python train.py --n_head=2 --n_kv_head=2 --head_dim=64 --d_mlp=1280 --norm="layernorm" --norm_place="pre" --attn_scale=0.125 --init_std_up=0.0368 --lr=0.00822 --schedule="wsd" --batch_tokens=16384 --train_tokens=182100000 --steps=11115 --dataset="wikipedia_en"
Each number is 50 + 12 x the weight over its row's rms, rounded and kept within 0 to 99. Layers, rows and columns count from 0. The size before them is the row's rms in percent of the matrix's.

# layer 3 attention query, 128x320, rms 0.0888, rows 0-63, columns 160-199
100:59 62 50 52 53 43 28 61 34 63 29 64 48 45 58 39 51 71 60 63 29 52 59 47 40 53 69 66 52 34 37 38 48 07 52 44 25 63 56 56
092:30 74 45 59 57 62 45 42 56 55 50 53 53 50 45 45 62 67 75 56 47 72 40 56 53 63 51 39 46 58 46 53 79 48 48 44 45 39 57 39
094:62 47 44 70 36 49 50 61 52 53 40 52 53 41 76 50 54 40 45 45 73 42 55 66 41 62 54 44 25 45 35 39 38 56 50 68 55 42 39 62
101:46 68 19 42 36 65 36 55 58 48 47 33 58 53 57 52 51 63 70 38 46 56 85 36 41 33 47 50 35 44 60 65 51 33 52 27 51 40 60 50
103:67 51 53 44 49 36 41 28 30 50 56 54 36 40 50 34 33 41 57 61 44 54 71 59 59 21 48 62 43 61 67 43 60 46 41 66 38 53 37 43
101:58 49 50 65 60 42 25 49 45 76 69 57 63 35 64 61 49 50 45 62 55 51 38 45 33 54 39 63 58 51 50 51 40 58 46 63 49 71 71 63
101:85 48 25 47 37 39 45 43 34 66 52 35 47 76 57 51 60 40 37 54 33 44 46 41 36 48 77 62 48 48 68 33 67 48 54 70 64 37 59 44
097:52 77 65 33 62 46 51 47 29 50 25 43 50 47 43 52 44 47 45 48 40 42 08 76 32 74 69 51 51 46 70 53 71 40 43 43 63 45 36 46
095:73 51 55 42 53 23 46 42 61 63 48 48 39 51 56 69 50 43 30 65 63 44 53 62 53 67 51 56 40 42 62 64 24 37 47 41 51 70 44 44
097:59 53 63 43 76 70 34 55 48 47 40 62 48 37 57 43 38 54 69 67 73 50 46 39 44 60 62 47 66 66 51 36 38 41 67 48 55 59 40 42
091:41 22 58 69 61 49 57 51 42 46 61 61 50 51 57 49 44 67 35 44 77 40 61 28 33 41 40 34 61 60 27 38 58 43 50 52 40 57 48 53
099:53 47 61 54 49 41 71 47 60 33 62 29 40 36 37 65 61 73 59 44 42 46 56 29 57 48 60 43 20 50 35 46 54 51 42 61 52 32 73 49
101:51 63 50 59 56 36 46 44 28 57 51 47 51 61 37 46 56 50 56 41 55 41 59 51 42 37 77 33 43 41 28 34 69 80 76 50 68 49 60 32
099:49 53 45 52 62 35 37 73 59 59 22 71 53 42 41 49 21 68 27 50 61 68 45 47 57 31 59 62 31 44 67 32 46 52 65 78 60 44 60 28
098:48 55 73 56 47 48 49 37 76 50 37 45 36 61 61 54 47 47 52 33 67 50 44 32 48 39 46 46 50 38 45 63 38 51 34 69 46 53 52 62
103:42 46 50 41 46 69 86 60 38 43 37 37 22 68 60 53 36 52 58 54 40 46 38 58 68 53 40 66 68 40 49 52 61 73 41 56 55 56 44 43
097:61 30 62 53 53 33 45 39 52 41 77 62 65 39 45 37 40 50 48 43 51 42 64 73 42 49 33 37 60 57 35 47 66 41 64 32 63 21 34 34
099:33 62 52 46 65 51 33 40 46 49 54 43 67 64 34 42 29 58 56 73 60 48 53 55 66 58 75 32 43 67 62 52 48 58 49 44 53 62 42 45
103:32 53 40 54 51 62 62 35 54 43 58 56 47 55 58 21 60 34 67 62 49 42 38 59 52 59 86 63 52 65 37 63 73 24 47 54 52 64 37 57
096:23 45 60 55 79 71 28 53 52 56 70 50 58 54 72 49 42 36 43 54 52 49 63 22 57 50 64 50 43 38 61 51 50 68 39 62 72 39 34 68
096:41 59 62 38 87 43 30 71 60 29 28 57 23 57 66 43 37 51 52 66 63 51 68 34 45 59 40 69 35 53 58 67 39 33 59 53 53 49 61 23
099:52 62 55 56 38 55 74 55 68 37 66 32 56 49 51 52 35 53 79 49 50 54 56 46 53 41 54 33 51 74 65 56 47 42 35 44 43 34 53 37
099:55 45 50 52 54 44 50 58 62 54 44 48 50 56 46 54 61 57 66 48 69 38 58 53 45 56 32 52 60 31 38 55 69 56 51 45 17 48 66 67
099:42 72 34 52 51 58 67 52 45 40 70 41 60 53 50 25 39 54 71 29 56 29 41 29 39 46 60 47 48 50 46 66 47 55 43 53 44 31 45 32
099:49 58 47 43 41 59 39 54 58 24 29 61 49 51 25 50 61 52 56 45 45 59 55 70 56 44 60 38 41 51 53 72 54 34 38 36 51 43 56 49
098:51 43 44 54 35 45 50 32 56 55 59 59 26 38 54 48 41 64 54 44 56 42 49 55 41 59 69 40 80 41 57 55 47 51 55 70 55 35 45 47
100:39 58 32 53 48 41 42 52 45 47 44 64 50 43 37 35 59 58 82 48 50 45 44 56 54 58 53 27 67 63 59 50 31 71 62 49 51 58 51 35
108:65 49 56 41 28 50 45 51 57 39 58 40 47 47 45 54 59 65 45 60 65 53 49 44 50 49 18 69 74 46 42 72 62 55 34 62 37 47 53 64
097:52 59 56 52 32 44 65 40 54 34 47 49 50 52 67 68 57 62 62 39 44 56 70 65 56 55 39 41 40 42 46 26 54 53 52 35 51 54 24 38
098:47 32 76 54 43 50 42 45 40 54 55 56 35 34 62 74 56 34 49 63 36 35 69 37 45 46 50 63 56 55 43 57 51 63 55 43 49 37 63 26
098:61 49 67 58 34 39 49 52 44 34 62 49 64 49 42 39 40 45 55 40 55 74 45 36 58 33 46 59 35 65 59 38 54 44 57 31 61 67 60 45
103:43 40 67 48 64 49 35 58 53 57 27 23 27 47 44 43 61 61 42 40 40 41 35 76 58 28 25 50 46 38 56 73 61 53 47 64 52 76 44 57
096:57 57 65 49 67 41 51 71 23 35 44 57 55 50 64 56 54 38 42 45 65 40 23 45 67 37 51 44 71 36 44 62 58 36 52 29 61 47 49 43
095:43 55 64 44 32 25 63 28 48 38 42 60 49 53 53 44 46 59 59 41 51 67 52 42 47 51 49 36 42 55 58 41 66 48 60 69 40 54 49 56
102:53 48 46 51 47 62 50 44 52 68 65 40 65 45 77 61 34 39 70 56 67 45 20 47 45 20 32 66 44 28 51 39 66 59 51 62 59 57 45 51
101:43 53 50 61 67 49 57 65 62 57 23 59 62 27 36 56 70 53 43 47 53 57 46 51 55 49 38 41 54 22 48 30 45 36 47 30 31 41 47 62
106:56 45 48 63 58 58 52 43 42 63 56 40 43 36 40 31 39 46 75 61 31 38 53 42 30 33 47 61 42 67 59 43 56 48 53 51 51 57 26 51
094:28 71 31 51 50 72 54 55 40 76 51 45 33 53 69 39 59 59 55 64 68 41 38 68 35 52 75 28 48 38 52 38 64 41 43 29 60 50 60 38
101:48 44 47 46 70 64 74 39 61 54 41 41 48 55 41 26 44 56 44 56 40 53 19 73 53 46 43 63 52 66 59 34 62 44 40 71 47 49 49 36
099:44 58 58 75 72 45 51 51 55 38 56 56 46 50 55 55 51 27 77 43 46 51 53 51 47 44 64 42 52 77 47 25 37 33 64 49 43 52 62 43
097:48 29 48 45 59 41 57 44 56 50 49 49 57 53 47 74 58 33 46 43 55 43 64 77 39 40 65 54 48 42 50 57 29 51 46 78 75 51 29 47
099:59 48 40 37 37 43 43 42 65 75 40 14 52 53 59 36 54 46 71 53 59 30 38 53 38 47 65 58 66 58 71 48 60 48 74 53 53 48 45 30
094:32 35 70 49 43 72 39 70 29 55 90 48 60 71 64 49 56 60 49 34 53 54 58 38 30 48 48 44 41 39 50 50 59 54 28 52 65 46 61 67
099:53 35 52 56 44 64 76 44 53 36 52 37 47 66 54 56 58 41 79 45 51 59 54 44 56 54 42 66 42 32 25 46 55 43 69 38 55 41 42 48
100:63 67 54 34 56 50 46 50 51 51 48 67 44 44 55 47 41 44 49 37 57 65 52 70 44 36 48 39 54 67 56 55 46 55 54 50 54 78 78 65
106:33 49 50 44 36 33 59 41 61 50 39 58 43 44 31 47 47 65 42 71 53 48 57 48 52 52 49 56 47 54 64 50 41 43 53 70 46 51 49 31
106:68 52 52 50 54 60 35 57 41 42 43 55 63 50 70 63 53 37 26 58 46 58 58 21 51 59 40 46 25 62 35 44 47 40 40 55 54 21 57 57
097:47 44 31 44 24 61 46 70 67 51 63 47 45 51 50 62 51 53 44 29 72 57 47 30 34 51 29 33 36 51 67 76 58 57 64 64 50 34 37 51
105:37 45 73 77 44 60 61 40 47 60 43 45 75 47 42 30 39 68 54 59 68 46 43 57 55 51 56 38 37 73 58 28 51 50 69 53 46 32 33 54
107:45 48 47 37 36 47 63 64 52 51 33 52 43 47 32 40 46 56 43 59 51 47 46 65 39 39 72 50 57 40 49 46 50 48 30 54 45 50 73 54
095:55 39 48 57 58 75 43 60 39 60 38 64 40 34 47 51 63 40 46 73 34 44 35 42 49 41 51 66 53 29 52 64 35 66 33 51 51 54 56 25
105:70 32 55 39 45 42 25 51 60 51 52 62 36 54 53 58 49 30 27 59 63 34 42 49 51 65 32 63 55 28 58 58 39 60 65 73 55 38 49 42
110:51 30 44 63 35 58 32 55 39 50 53 14 48 63 59 51 54 38 40 45 44 52 44 20 42 33 34 66 55 46 60 55 60 39 52 63 38 31 49 61
097:65 55 36 57 57 66 72 56 38 41 56 72 44 53 44 48 55 36 75 55 47 41 39 50 56 42 47 36 56 50 53 60 56 58 55 47 38 48 52 40
096:47 66 59 68 45 59 55 48 48 53 59 47 42 58 60 35 46 42 60 54 41 51 34 55 62 36 12 53 52 50 65 34 81 46 69 43 49 48 44 53
101:46 52 36 71 46 48 63 31 47 47 61 47 42 66 54 47 56 51 55 47 43 41 43 58 54 32 42 27 69 55 64 44 47 30 51 30 46 63 69 32
096:34 59 68 59 41 17 62 50 50 44 77 32 46 38 44 44 60 41 48 53 65 51 56 46 63 56 33 58 41 46 54 97 50 41 48 42 62 63 40 59
094:58 54 47 58 37 65 61 36 54 50 43 45 50 57 53 61 56 50 60 35 55 55 28 58 46 42 67 29 38 47 38 61 46 47 58 63 30 53 47 40
102:62 39 56 65 29 38 68 49 59 61 46 58 47 63 31 39 36 44 39 47 72 61 40 36 36 55 33 58 38 48 41 64 32 47 59 48 34 62 46 30
101:74 37 43 42 25 48 64 62 42 59 50 56 56 62 55 65 60 34 44 43 48 60 51 61 55 40 54 38 46 49 41 43 59 50 65 48 57 17 38 45
096:57 41 45 54 38 48 51 47 54 71 53 40 48 45 63 60 55 51 45 51 44 45 65 55 48 53 49 40 43 36 39 61 50 51 42 40 23 55 46 56
092:42 56 35 52 56 44 46 63 40 56 58 45 44 37 35 43 44 38 47 59 34 67 48 48 58 44 35 46 55 50 42 62 54 50 54 61 42 67 22 59
095:40 51 59 32 53 48 26 69 56 62 46 43 47 46 53 64 57 58 43 43 35 51 47 41 87 40 54 42 71 35 44 65 56 68 56 60 38 38 65 60
105:53 56 65 56 44 48 69 63 60 46 58 37 42 50 53 41 47 56 41 57 42 70 61 51 42 36 60 41 36 57 66 39 60 39 40 53 45 37 34 36
# layer 3 attention key, 128x320, rms 0.0863, rows 0-63, columns 160-199
099:15 55 56 62 68 59 34 61 55 70 40 69 42 46 55 68 38 43 66 62 45 29 54 58 59 64 38 48 70 67 46 45 49 48 36 47 48 56 62 39
088:43 59 49 36 49 62 34 45 52 41 52 71 58 54 45 57 52 46 74 48 60 43 51 38 61 57 59 39 41 58 73 40 54 72 39 47 60 80 35 50
092:38 51 48 52 54 49 58 49 52 51 53 57 72 55 51 64 46 46 68 63 62 57 55 76 29 76 54 45 46 61 47 41 50 62 53 52 51 35 52 63
096:52 41 40 47 66 47 35 34 35 51 57 52 33 37 43 65 39 52 53 65 44 61 44 46 47 60 51 42 49 66 55 24 60 57 63 72 69 43 64 51
102:58 62 34 36 45 41 38 43 49 43 58 53 72 51 60 67 64 56 65 30 41 37 47 55 43 71 52 56 46 56 46 69 38 35 56 37 42 74 35 71
098:46 38 42 39 53 66 45 54 29 51 44 50 47 54 56 57 34 35 55 56 53 28 40 60 60 56 34 43 30 53 57 66 50 67 43 59 28 52 45 25
096:58 61 45 42 32 68 37 53 64 49 54 39 64 34 56 56 38 58 64 67 39 35 55 50 52 53 55 55 35 32 53 61 59 43 35 56 62 54 43 35
100:40 28 67 53 49 54 49 41 60 50 58 55 68 63 34 63 47 56 62 48 49 48 53 60 50 65 48 47 56 49 47 39 39 50 64 54 61 51 44 46
095:30 59 42 57 36 60 44 62 41 50 54 34 55 52 49 44 32 47 77 31 65 54 28 59 50 33 53 31 35 66 49 58 67 77 47 76 60 46 49 33
092:25 32 64 54 71 48 56 45 63 52 49 21 50 43 63 42 70 30 15 41 42 65 60 27 59 41 53 55 39 49 47 37 47 55 60 55 49 52 49 52
091:57 49 54 46 46 25 62 65 44 27 50 64 44 59 47 40 55 30 29 35 45 41 31 40 26 78 67 49 44 46 50 46 57 49 53 37 67 56 48 60
094:44 60 36 68 50 52 43 65 37 63 35 51 58 30 41 41 52 55 61 62 43 60 64 42 47 67 60 37 56 49 64 37 58 49 63 48 57 65 73 33
097:55 38 59 39 52 42 66 65 46 47 35 51 43 44 59 60 50 55 61 50 49 37 48 79 50 63 21 35 62 52 69 48 45 56 67 52 31 56 31 59
097:48 60 43 75 28 58 55 57 57 60 60 22 62 54 36 60 63 48 56 47 73 46 42 41 49 62 69 48 41 61 40 53 63 54 57 55 38 28 27 69
110:49 33 62 48 47 57 52 69 40 53 53 86 67 62 45 55 66 30 48 38 59 62 57 51 55 52 55 57 53 36 47 35 39 48 70 42 54 54 39 45
097:63 68 51 59 41 55 62 36 40 55 45 70 37 27 49 64 52 42 51 54 55 46 39 47 52 48 55 40 25 43 59 48 35 56 53 59 57 66 67 36
094:41 58 44 78 47 61 68 32 49 51 46 34 43 18 47 35 31 30 29 46 56 73 48 42 66 43 57 63 40 43 41 61 49 40 40 42 23 49 57 51
099:63 33 39 59 52 75 55 62 60 60 74 34 51 53 48 55 44 58 34 49 55 26 34 59 39 48 66 59 47 64 50 52 44 36 46 22 71 25 40 44
100:64 33 47 52 50 47 42 31 78 58 40 65 50 62 39 45 57 72 54 52 56 59 67 50 52 51 54 47 50 47 58 53 42 53 37 61 60 47 49 58
094:70 50 53 35 68 51 27 38 38 63 35 59 52 55 30 43 50 49 46 52 43 53 58 44 55 77 37 42 51 55 37 38 37 38 58 63 54 29 48 46
099:27 43 68 56 53 37 40 72 65 42 40 60 58 35 63 58 44 58 45 57 45 59 62 40 53 44 52 68 41 59 43 77 60 70 62 43 38 32 39 55
102:53 64 44 69 40 46 52 45 51 77 42 47 38 50 61 67 74 53 69 51 44 57 44 57 57 31 40 40 50 26 57 20 49 72 58 52 52 48 72 50
097:58 63 45 55 51 48 74 32 43 40 47 45 50 39 60 66 52 38 34 47 59 48 29 50 63 57 58 35 61 40 40 48 51 25 50 47 52 54 42 37
095:56 52 44 46 42 48 56 55 29 38 34 50 58 40 75 39 57 59 64 47 30 43 51 51 53 63 66 57 44 31 47 18 41 63 40 41 51 41 46 52
097:32 55 41 36 39 44 36 43 49 54 74 34 53 36 42 40 38 54 53 59 43 53 39 67 70 40 52 37 40 63 27 75 64 38 43 74 43 28 49 55
098:71 61 37 38 54 65 65 55 43 78 47 33 51 46 44 32 32 40 39 59 52 45 35 53 32 35 73 57 44 40 65 42 39 65 47 31 61 57 48 52
096:47 43 52 29 57 49 53 37 56 36 48 47 51 56 46 64 37 41 58 36 39 72 34 57 43 49 54 73 72 59 36 56 27 55 52 62 57 76 39 52
110:51 37 46 75 19 47 67 62 53 75 63 41 47 39 55 47 43 47 34 24 55 60 51 65 39 50 49 60 39 67 49 39 65 23 36 80 52 13 34 57
095:49 49 36 54 56 45 30 58 51 74 49 55 52 59 53 49 22 39 66 42 53 72 61 34 42 41 48 62 44 45 40 45 68 58 53 44 40 51 39 51
096:54 65 65 73 16 45 53 57 60 55 27 41 60 31 69 53 42 76 37 68 56 32 34 38 57 59 53 50 50 43 59 55 52 57 57 52 50 44 62 56
096:45 51 65 44 38 61 61 47 41 38 60 51 46 72 59 46 58 79 60 38 51 59 50 35 48 57 49 65 45 48 56 45 40 58 66 24 50 41 69 28
105:42 53 52 44 37 46 65 53 54 57 45 71 46 24 39 48 51 48 30 59 37 42 39 72 48 34 31 27 32 64 62 69 54 40 42 52 62 36 39 44
088:61 65 63 44 40 45 21 59 55 48 53 56 52 70 31 28 39 74 27 40 43 53 37 39 50 43 43 48 45 50 40 60 57 61 39 68 56 58 39 63
094:36 45 59 36 51 36 64 42 33 55 47 45 44 64 38 42 42 48 54 46 56 54 55 64 55 59 54 39 55 75 59 71 49 53 44 63 54 46 74 77
101:53 48 56 40 29 44 55 35 52 45 31 42 79 60 43 65 57 46 54 59 63 46 60 31 69 52 56 59 43 69 30 30 55 59 53 55 57 35 52 54
098:51 50 66 41 34 47 52 60 35 66 36 44 59 63 80 46 42 39 38 51 55 55 71 51 36 50 34 35 61 49 32 52 55 49 61 51 51 37 42 45
101:64 54 55 51 43 67 60 37 54 52 58 45 65 62 50 60 64 67 49 32 43 83 36 52 38 59 49 49 68 52 33 39 19 48 50 46 45 43 27 54
093:58 40 45 54 65 51 24 42 52 51 32 44 41 38 64 60 56 51 31 55 44 38 67 56 29 62 57 48 43 59 43 61 57 46 42 48 50 73 33 35
099:55 50 52 65 42 46 51 47 68 42 51 53 32 85 74 47 47 54 64 51 46 50 58 25 57 55 43 54 68 48 55 49 39 38 43 41 57 72 32 63
101:54 48 45 44 38 40 47 31 68 51 61 42 53 47 49 41 65 43 44 44 41 54 41 79 38 37 67 52 63 43 57 53 45 63 50 50 58 69 50 66
096:50 32 55 73 38 34 44 68 48 48 45 44 66 50 36 60 25 59 43 32 62 73 36 72 46 52 45 55 34 73 53 52 59 50 47 58 54 53 49 48
096:75 45 75 51 44 33 69 52 50 25 62 42 58 54 29 56 44 39 27 48 63 55 40 42 47 68 54 55 41 60 62 35 52 55 39 53 73 44 42 44
098:61 44 51 56 64 49 32 60 35 39 54 38 26 51 62 50 74 78 52 62 37 39 70 54 47 40 39 79 44 55 42 71 46 31 39 61 40 41 53 36
099:42 46 44 52 28 51 45 33 67 36 53 35 71 30 48 46 72 56 44 35 74 43 58 68 55 54 15 53 57 48 54 46 42 56 34 36 54 59 59 53
098:58 75 48 29 60 62 53 57 38 44 50 61 47 18 41 42 42 51 42 58 34 39 57 70 42 45 36 39 49 47 51 41 49 38 24 55 50 30 40 46
100:68 51 51 37 42 62 73 19 56 62 57 53 60 44 57 69 34 35 56 63 39 49 48 46 62 33 52 41 60 72 67 68 64 62 48 35 51 56 33 58
102:52 34 55 25 71 47 44 54 54 68 54 56 65 36 63 66 43 39 44 55 54 39 55 36 38 63 41 52 41 42 45 52 50 47 55 69 65 57 67 50
097:48 53 54 43 46 32 68 51 39 58 53 55 50 44 64 49 56 67 65 39 59 56 50 48 54 47 47 49 27 58 59 64 56 52 53 74 38 56 64 65
103:58 18 39 27 43 68 79 57 41 35 60 44 72 72 57 49 67 71 51 56 62 49 64 54 16 56 61 41 43 30 48 31 41 42 42 46 49 65 71 43
104:65 69 46 63 31 55 49 58 44 48 29 66 44 49 44 57 57 52 32 47 37 53 40 60 53 20 43 38 68 62 60 65 49 51 52 37 47 45 52 30
098:34 59 61 46 60 52 44 59 52 49 34 47 41 67 59 59 44 57 43 50 47 56 48 44 54 36 41 38 70 56 52 45 54 60 52 61 58 56 26 49
099:39 47 61 62 42 58 29 65 53 54 61 53 45 57 49 65 45 51 77 48 58 53 57 63 39 37 60 37 29 51 41 56 56 45 63 64 55 47 33 39
108:48 47 53 58 63 33 55 40 44 37 59 38 62 41 42 36 55 59 51 60 46 50 60 66 50 49 54 30 48 28 45 56 54 40 44 47 48 45 45 47
094:77 55 51 55 38 58 50 56 61 79 53 54 67 45 59 37 56 46 50 50 38 42 61 73 58 57 61 35 49 43 55 50 44 67 45 61 51 74 56 50
095:50 60 39 21 47 55 68 54 57 28 33 70 33 39 43 57 32 58 49 59 61 53 67 57 48 32 69 64 53 45 39 66 64 42 52 44 57 18 42 44
098:49 68 59 43 50 58 68 52 66 55 61 35 42 49 62 30 27 54 42 74 23 61 33 62 38 58 61 42 48 51 61 49 38 63 33 46 49 87 39 65
093:44 46 47 43 32 58 42 51 44 33 53 60 55 55 32 31 58 53 39 60 43 70 73 61 47 51 55 44 38 49 42 69 56 45 18 40 40 51 54 59
096:64 56 49 56 40 46 39 66 57 40 57 46 63 42 32 23 41 50 50 63 47 57 60 63 52 64 59 43 50 60 44 50 40 41 38 47 62 38 70 52
102:40 34 47 34 38 34 42 54 58 58 32 56 62 55 54 68 44 50 47 54 59 48 59 35 53 57 20 32 68 61 67 32 49 60 34 77 55 50 44 64
100:54 63 65 63 71 55 61 65 28 45 55 37 60 40 54 41 44 64 45 57 49 88 46 54 68 76 39 47 52 50 37 49 86 59 47 52 68 50 32 45
091:42 48 57 44 55 19 43 42 64 37 58 45 87 33 61 34 61 45 44 53 47 57 36 65 74 60 43 49 50 42 58 47 59 54 61 70 50 43 67 46
092:59 53 63 57 38 60 56 42 63 57 27 38 41 60 55 59 52 66 41 73 59 48 65 78 44 53 64 60 45 51 64 41 43 49 34 44 58 38 53 43
096:61 60 60 64 61 48 32 38 51 65 44 38 36 28 58 33 70 42 48 75 47 42 41 59 38 50 64 57 51 50 61 62 57 42 79 43 37 58 36 43
100:40 55 51 49 53 71 52 53 35 26 73 51 47 61 51 51 72 65 53 45 70 76 42 71 30 48 36 41 36 56 54 57 46 51 51 31 46 53 51 44
# layer 3 attention value, 128x320, rms 0.0842, rows 0-22, columns 160-199
108:62 58 35 49 72 52 61 44 55 55 59 79 56 57 51 43 58 40 76 45 69 52 55 49 67 22 31 41 47 71 74 56 49 39 46 81 44 43 51 34
097:37 53 48 66 42 63 57 46 34 32 63 56 42 36 55 51 49 28 37 35 39 59 58 48 32 40 47 50 57 42 51 26 64 46 42 54 45 46 45 27
105:51 47 38 56 63 50 59 53 49 45 56 67 48 35 49 51 60 43 39 61 87 37 43 51 45 43 69 39 54 39 67 62 44 57 16 45 65 80 56 40
103:50 52 58 57 79 47 77 67 48 49 66 41 45 35 74 63 68 66 52 61 73 50 42 67 55 81 41 39 40 61 38 53 46 56 48 59 72 41 63 68
108:55 47 48 60 39 55 58 47 29 41 25 42 62 35 59 54 44 45 56 53 64 56 54 45 47 32 53 62 63 47 48 41 71 27 49 63 54 60 66 48
112:36 58 72 41 40 54 57 54 26 55 51 64 49 62 38 55 44 41 52 53 51 69 74 47 66 39 44 35 44 69 44 33 67 44 76 43 46 44 30 45
106:37 39 70 60 67 59 60 59 42 50 28 38 50 58 42 55 52 56 44 49 62 37 63 54 55 50 59 44 57 44 45 67 64 55 50 59 53 57 33 31
116:59 29 64 40 34 61 61 38 42 34 27 41 54 48 42 53 43 54 69 46 47 47 51 41 57 58 34 43 52 54 52 48 40 67 36 48 71 35 38 60
108:44 60 52 55 67 25 65 60 32 58 51 55 52 58 39 78 57 58 63 58 47 52 41 59 24 38 34 56 40 48 39 42 45 54 56 64 39 60 56 43
111:49 46 64 56 38 61 60 66 63 50 43 66 50 46 21 71 59 50 49 44 45 46 50 46 49 32 60 60 59 48 33 48 44 50 54 64 46 32 57 42
104:51 62 55 56 64 38 52 68 42 40 45 49 73 28 51 63 37 66 59 74 40 41 52 59 44 43 70 46 40 43 45 66 38 61 60 41 63 38 46 48
106:44 72 46 44 65 61 57 62 53 58 57 49 48 69 48 42 48 58 39 69 54 56 74 53 77 41 46 57 42 63 49 27 65 60 43 43 29 61 26 38
109:43 54 70 44 52 49 52 38 35 76 45 60 41 49 21 53 83 41 54 64 56 50 50 42 52 36 36 62 51 59 58 53 55 61 52 49 43 45 69 43
114:42 61 73 46 44 50 63 62 51 50 45 44 47 53 44 40 67 49 41 63 58 54 53 63 51 36 48 47 47 57 40 50 47 55 35 50 49 51 35 49
106:41 51 45 41 48 50 75 46 49 40 43 68 51 35 46 56 31 43 54 84 32 70 62 59 48 65 47 49 48 39 50 49 57 66 52 69 52 48 53 65
110:19 66 49 50 16 31 66 50 36 47 28 40 67 53 44 59 64 45 48 48 37 39 54 46 56 43 53 56 56 60 81 82 65 69 52 52 53 52 25 62
100:61 51 42 51 47 61 61 44 41 70 69 48 39 55 65 44 62 33 51 52 59 34 62 43 50 61 73 60 48 64 84 71 54 16 44 53 45 70 43 34
108:37 50 69 31 42 52 39 40 29 54 46 62 54 22 47 51 55 57 50 58 37 44 41 14 64 66 42 38 83 44 43 59 42 25 36 18 69 73 50 55
109:58 41 53 53 59 38 22 67 47 56 63 49 52 46 67 46 61 65 54 58 42 53 41 69 42 57 80 52 49 49 33 52 52 54 48 58 51 63 61 50
113:43 75 51 25 67 49 61 48 65 75 79 41 44 34 62 52 46 47 62 63 59 57 31 34 54 20 35 47 54 72 49 49 46 44 70 50 27 42 50 42
105:41 44 54 48 53 45 42 38 62 49 45 38 44 50 54 27 46 65 48 34 41 51 80 66 41 38 09 40 26 52 37 66 62 62 42 35 45 26 31 67
113:35 41 72 57 40 38 57 41 85 69 64 64 51 50 45 43 43 42 55 60 45 38 48 59 44 60 48 61 62 83 65 46 60 49 34 54 69 53 52 61
107:43 65 31 67 41 66 48 30 52 48 53 72 28 56 73 85 29 71 35 58 28 70 52 73 44 26 60 55 72 55 52 50 50 50 32 35 42 40 60 59
# layer 3 attention output (transposed), 128x320, rms 0.173, rows 0-21, columns 160-199
109:82 70 57 53 37 77 59 76 38 50 44 25 53 42 44 66 58 45 50 62 39 41 30 45 30 45 53 35 38 51 29 38 68 57 28 20 70 56 49 50
102:53 32 39 70 50 43 28 46 71 64 60 48 55 54 45 54 52 63 64 64 51 54 41 83 56 57 56 42 66 58 49 59 48 36 80 48 36 74 56 27
113:48 75 61 28 38 57 52 44 23 30 42 58 67 35 44 64 43 61 70 26 33 51 49 54 53 53 50 60 47 71 31 61 64 48 63 40 49 57 39 57
108:47 54 44 51 46 47 33 42 56 71 53 48 47 23 58 38 43 40 45 55 46 53 65 54 47 47 77 44 53 40 53 52 37 49 58 46 14 47 71 31
103:47 28 57 46 72 50 52 60 26 42 42 43 32 59 54 47 43 30 60 42 52 43 34 61 46 54 82 39 40 53 39 53 42 50 57 60 38 48 48 58
111:78 60 48 48 42 49 52 39 55 46 46 41 48 39 59 47 57 43 66 30 48 39 32 66 58 58 50 37 29 36 58 49 51 44 57 69 56 39 55 44
105:58 42 52 40 60 56 41 59 62 37 47 50 50 52 46 50 43 71 48 43 42 42 52 64 41 38 54 43 43 24 53 41 25 48 51 35 67 38 43 33
116:46 83 42 62 33 43 52 59 40 65 63 56 34 61 56 40 53 52 59 81 47 65 33 64 63 31 75 48 53 63 46 26 57 50 54 50 41 67 72 26
105:69 38 49 61 33 78 39 56 57 52 51 29 50 40 55 48 60 66 34 66 44 53 38 41 66 60 59 57 74 57 52 70 43 43 39 48 71 54 63 52
109:58 50 42 43 65 55 69 26 47 61 66 39 51 58 44 30 51 86 60 48 46 44 53 57 62 47 33 61 37 48 37 53 42 59 52 57 43 63 52 49
105:58 46 49 45 48 69 41 52 43 56 57 44 32 53 56 52 51 29 31 37 44 49 60 42 42 61 39 51 42 38 51 46 39 43 41 51 41 53 57 68
101:49 44 72 51 54 27 50 43 62 27 41 46 49 64 42 54 53 67 60 76 48 65 36 43 39 47 31 53 53 46 58 60 21 51 56 50 68 61 77 36
109:54 39 45 64 54 53 51 47 60 30 52 43 52 55 64 73 32 49 61 44 24 69 50 54 44 72 65 39 36 46 44 39 46 46 57 38 45 35 53 51
103:47 45 38 42 47 58 35 45 66 54 54 42 47 59 46 46 64 54 54 56 58 45 35 42 62 31 28 51 64 49 36 41 68 46 59 76 60 62 80 55
106:63 49 62 57 47 66 42 53 78 58 52 48 42 59 46 34 52 59 43 44 42 40 49 36 48 33 44 28 61 39 36 33 17 38 29 34 64 75 43 31
105:78 56 51 52 78 40 33 44 48 52 48 47 48 50 55 53 26 76 27 43 72 43 53 38 53 54 53 27 70 35 43 25 46 41 54 56 30 54 74 37
099:28 59 63 65 39 34 39 55 46 47 54 50 50 39 30 69 41 30 55 52 48 46 27 52 44 17 46 38 28 47 32 31 38 85 55 73 55 54 55 73
109:52 49 44 41 55 51 65 42 47 61 56 39 33 56 59 56 60 09 39 43 48 53 56 79 60 52 68 56 33 68 45 66 60 57 67 45 55 42 50 52
111:81 27 45 46 50 38 70 49 54 46 60 47 62 64 36 55 51 54 57 64 41 58 35 41 40 28 37 56 54 37 55 56 48 51 54 47 60 60 61 61
106:52 25 52 56 41 49 53 55 45 39 53 41 57 48 49 72 62 53 19 42 39 44 55 51 58 56 57 43 46 47 50 42 27 54 44 39 71 61 64 50
107:49 45 48 64 51 32 25 62 73 49 48 38 41 64 45 57 55 67 53 66 51 29 39 47 64 70 68 57 62 45 47 52 42 56 58 67 50 53 37 44
108:66 41 58 61 44 41 32 61 36 45 35 49 60 60 48 54 51 61 32 52 43 50 41 46 49 36 46 59 59 38 57 64 37 49 64 31 36 46 40 45